Weights of a small GPT-style language model, trained from scratch on English Wikipedia.
Size: width 256, 23.1M parameters.
Architecture: RMSNorm before each block, embeddings untied during training, normalized queries and keys, value embeddings, hashed n-gram embeddings.
Training: 299M tokens, 9134 steps.
Each number is 50 + 12 x the weight over its row's rms, rounded and kept within 0 to 99. Layers, rows and columns count from 0. The size before them is the row's rms in percent of the matrix's.

# layer 8 MLP down (transposed), 1024x256, rms 0.0721, rows 566-569, columns 0-255
082:46 80 51 65 63 45 34 44 66 40 51 50 48 61 72 62 50 47 68 67 71 27 45 39 47 52 41 45 43 17 56 57 53 70 56 56 30 52 62 64 45 49 29 45 63 45 37 50 55 34 42 82 69 58 57 51 45 30 54 36 45 37 70 54 60 33 30 31 43 54 59 48 51 62 47 63 81 23 51 47 56 35 31 38 50 59 40 46 40 43 41 52 50 07 46 41 50 36 33 55 48 71 50 67 45 40 47 58 51 74 24 53 54 56 50 75 38 50 43 32 53 48 59 53 38 49 69 55 52 54 52 49 51 51 35 65 39 40 38 56 66 56 49 43 54 39 34 47 65 42 37 35 48 53 34 40 52 58 55 39 41 50 53 53 42 76 44 51 50 59 33 71 60 63 34 66 34 54 39 43 48 61 63 43 41 47 47 52 57 54 46 50 53 29 45 44 53 29 56 35 54 47 61 69 44 48 47 35 29 58 45 49 41 37 48 45 46 38 59 44 74 47 46 41 48 48 38 62 67 45 61 50 40 25 59 27 68 57 62 41 52 44 43 40 73 65 48 35 56 48 58 38 55 55 74 60
083:52 42 54 48 57 44 59 40 56 43 39 60 35 47 31 57 53 72 47 55 30 61 39 59 49 59 42 50 65 37 58 60 53 43 70 53 61 40 69 32 51 46 41 58 44 33 50 35 57 85 51 49 42 37 68 47 62 72 38 35 46 53 58 67 55 40 52 57 55 74 62 49 47 40 50 57 33 39 42 23 55 70 60 26 38 30 40 54 93 50 55 39 50 70 60 44 46 47 41 43 24 51 55 41 60 54 58 35 56 40 57 56 67 32 34 58 51 55 64 33 51 50 59 70 33 56 63 38 61 31 32 54 67 60 42 62 56 44 63 42 51 50 40 40 73 58 39 68 39 69 73 64 44 39 59 53 58 56 44 43 61 74 64 51 54 39 68 60 42 50 56 61 46 54 45 51 62 42 56 40 42 62 60 66 49 59 53 64 42 42 60 68 54 53 39 59 59 66 61 31 46 54 18 48 52 54 29 28 41 42 54 38 20 43 50 54 75 62 53 46 48 41 71 51 46 39 41 62 50 70 66 55 63 52 50 43 43 46 51 58 34 47 51 62 38 47 48 51 69 62 35 60 64 59 39 74
087:56 32 35 46 75 68 63 59 25 40 36 37 35 40 48 39 45 30 42 39 40 51 53 41 32 60 45 51 49 22 54 36 39 47 52 38 61 58 49 87 31 47 67 64 44 59 59 71 51 55 61 37 66 67 45 52 40 45 51 70 51 27 57 30 57 51 44 46 52 46 66 57 75 41 54 37 58 60 20 66 42 48 63 62 56 60 62 45 76 28 32 48 45 49 83 38 56 53 37 43 68 49 45 63 49 42 60 35 60 62 57 44 40 66 49 52 45 42 37 39 34 53 59 69 37 54 45 56 54 51 28 53 53 34 41 54 53 73 56 48 45 30 57 57 52 60 54 49 45 66 54 54 63 45 45 58 47 39 50 29 60 70 30 57 37 39 43 54 56 48 83 64 58 60 64 36 38 48 47 48 56 45 61 55 52 40 64 61 61 73 66 49 64 37 46 35 56 52 53 51 55 56 14 35 58 73 43 45 62 60 23 57 51 47 46 47 52 63 52 42 47 35 59 52 38 47 53 59 65 53 48 34 50 67 36 70 55 45 52 47 36 39 43 57 33 45 37 49 37 60 56 32 38 44 53 33
119:41 50 46 38 74 61 57 40 34 25 52 63 35 77 56 66 47 52 20 54 50 53 44 46 53 50 74 48 48 43 54 59 57 47 59 61 64 53 36 41 66 38 60 38 65 56 42 56 65 52 42 41 46 51 34 67 44 36 45 53 66 48 23 47 49 56 38 23 60 33 36 63 47 29 61 65 56 32 69 39 52 60 57 62 37 49 50 42 40 34 49 53 51 59 51 43 51 45 38 48 50 60 34 51 45 51 48 72 51 79 76 65 54 52 53 57 31 39 33 59 61 62 50 46 61 61 55 54 43 27 63 60 53 62 51 55 75 64 25 66 57 65 55 46 56 50 49 60 65 61 75 61 60 57 55 48 46 59 52 73 41 48 69 89 46 49 59 31 75 47 45 40 44 70 28 60 63 56 45 39 38 61 45 48 64 53 42 79 51 63 52 51 56 28 44 60 53 58 46 42 50 58 45 35 39 41 34 57 53 50 58 47 49 62 57 53 62 56 29 53 63 56 55 29 69 52 38 51 72 71 49 40 58 55 36 55 57 53 42 63 46 58 68 39 49 56 21 41 34 44 43 46 41 68 34 40
# layer 8 MLP up, 1024x256, rms 0.158, rows 567-570, columns 0-255
100:37 42 37 60 45 54 45 33 53 51 51 36 46 38 37 71 38 49 45 62 45 59 34 63 48 60 37 41 44 56 59 47 51 62 47 30 35 43 52 33 42 40 68 39 57 54 47 39 39 47 53 43 62 43 59 52 52 53 48 52 35 41 50 64 51 49 66 45 47 43 32 30 43 39 12 43 64 58 33 56 58 56 75 51 41 55 43 38 42 47 26 39 14 64 50 58 50 50 42 32 48 70 35 55 56 45 47 75 64 68 48 47 45 46 66 78 55 59 64 49 69 21 61 37 50 59 46 58 60 41 37 61 74 26 42 54 44 53 39 66 52 20 47 55 49 60 41 57 16 58 58 65 51 49 25 56 58 62 53 46 44 54 62 29 61 50 40 38 50 31 67 32 39 48 53 36 76 31 62 55 48 38 62 41 53 50 58 65 50 55 53 56 72 46 50 31 65 57 52 55 35 39 45 53 58 52 44 49 54 16 51 53 35 32 48 55 47 43 71 65 47 40 40 51 43 50 73 67 52 40 36 49 63 33 31 42 58 57 34 72 59 41 61 45 39 58 63 52 64 32 53 65 45 55 51 52
111:38 58 32 65 62 44 51 52 55 58 61 60 55 37 42 65 49 05 50 54 58 34 56 51 41 50 41 47 63 48 58 37 47 55 57 47 40 64 40 52 65 80 48 65 25 55 61 51 66 50 46 29 65 29 38 51 46 43 49 39 52 37 56 38 39 44 64 45 49 29 49 55 56 44 46 46 43 49 39 34 64 52 39 41 63 18 37 72 60 43 33 43 58 30 46 40 51 60 47 37 58 42 35 64 63 46 69 62 41 76 50 63 53 74 67 33 46 28 62 52 52 45 59 52 42 58 44 41 68 50 41 28 54 53 48 55 50 44 48 45 44 52 43 54 59 61 57 32 65 64 52 38 40 47 22 65 42 39 45 34 54 40 60 46 50 33 77 48 54 44 65 59 42 56 67 51 64 34 30 57 59 59 39 36 51 48 58 58 43 53 39 61 51 31 57 23 42 70 53 55 59 80 47 58 63 56 59 60 50 32 46 42 51 35 45 52 58 38 45 29 40 47 40 65 11 51 39 46 55 54 44 41 47 44 59 36 54 43 60 43 36 49 42 56 41 51 48 61 17 66 58 37 49 43 75 74
099:53 64 57 73 47 28 60 63 64 50 40 38 28 56 53 42 62 42 45 38 62 43 55 40 51 47 69 34 58 45 58 55 51 50 53 58 31 28 49 70 49 66 56 33 63 46 59 58 48 49 44 39 50 63 36 43 34 72 40 43 55 39 53 55 55 43 60 43 55 54 56 34 54 69 39 57 43 47 42 44 50 45 44 28 49 47 66 65 73 38 51 64 54 65 55 77 44 64 47 59 29 33 51 63 45 44 64 27 33 47 38 31 63 43 71 37 30 18 43 38 46 31 58 49 54 45 71 24 48 48 47 56 63 52 53 50 41 40 45 63 61 44 49 58 47 40 39 67 39 84 38 60 51 57 30 38 51 53 39 72 38 49 56 39 50 25 46 51 34 55 46 58 56 60 49 33 70 68 28 57 60 50 43 51 55 42 41 37 51 43 59 58 42 49 59 39 56 58 42 50 59 59 24 68 52 54 44 66 50 55 79 56 58 53 55 75 41 46 18 62 62 32 31 62 48 58 42 43 43 49 34 31 54 46 53 58 44 43 64 43 62 53 32 63 51 39 32 54 36 58 49 49 20 34 31 60
113:60 30 49 48 54 29 58 32 41 54 59 52 54 65 56 58 55 27 65 22 52 66 44 60 45 47 40 63 70 55 29 49 51 50 73 57 29 58 54 70 67 58 40 43 33 67 69 60 37 60 59 40 38 26 60 40 46 47 67 60 48 27 49 52 39 33 48 41 46 45 55 70 75 41 42 49 61 47 50 41 58 44 67 65 57 66 44 56 61 44 65 50 39 29 57 76 51 52 32 42 70 38 28 46 62 54 57 36 51 38 46 39 46 67 53 56 52 47 43 48 67 46 56 41 40 52 58 54 51 51 39 63 48 44 52 43 28 36 49 55 45 60 13 48 45 52 51 49 35 47 52 58 54 59 52 60 54 41 54 45 54 39 65 41 60 40 54 28 67 66 39 51 24 27 54 48 44 47 77 47 52 65 40 64 48 66 46 54 44 62 71 51 46 47 64 57 44 64 48 50 71 53 59 22 37 57 60 72 52 39 52 48 60 55 44 58 51 53 43 51 37 34 53 21 32 67 45 54 27 50 28 55 79 42 27 50 57 25 36 57 43 48 54 47 38 56 69 30 35 49 38 64 54 41 38 57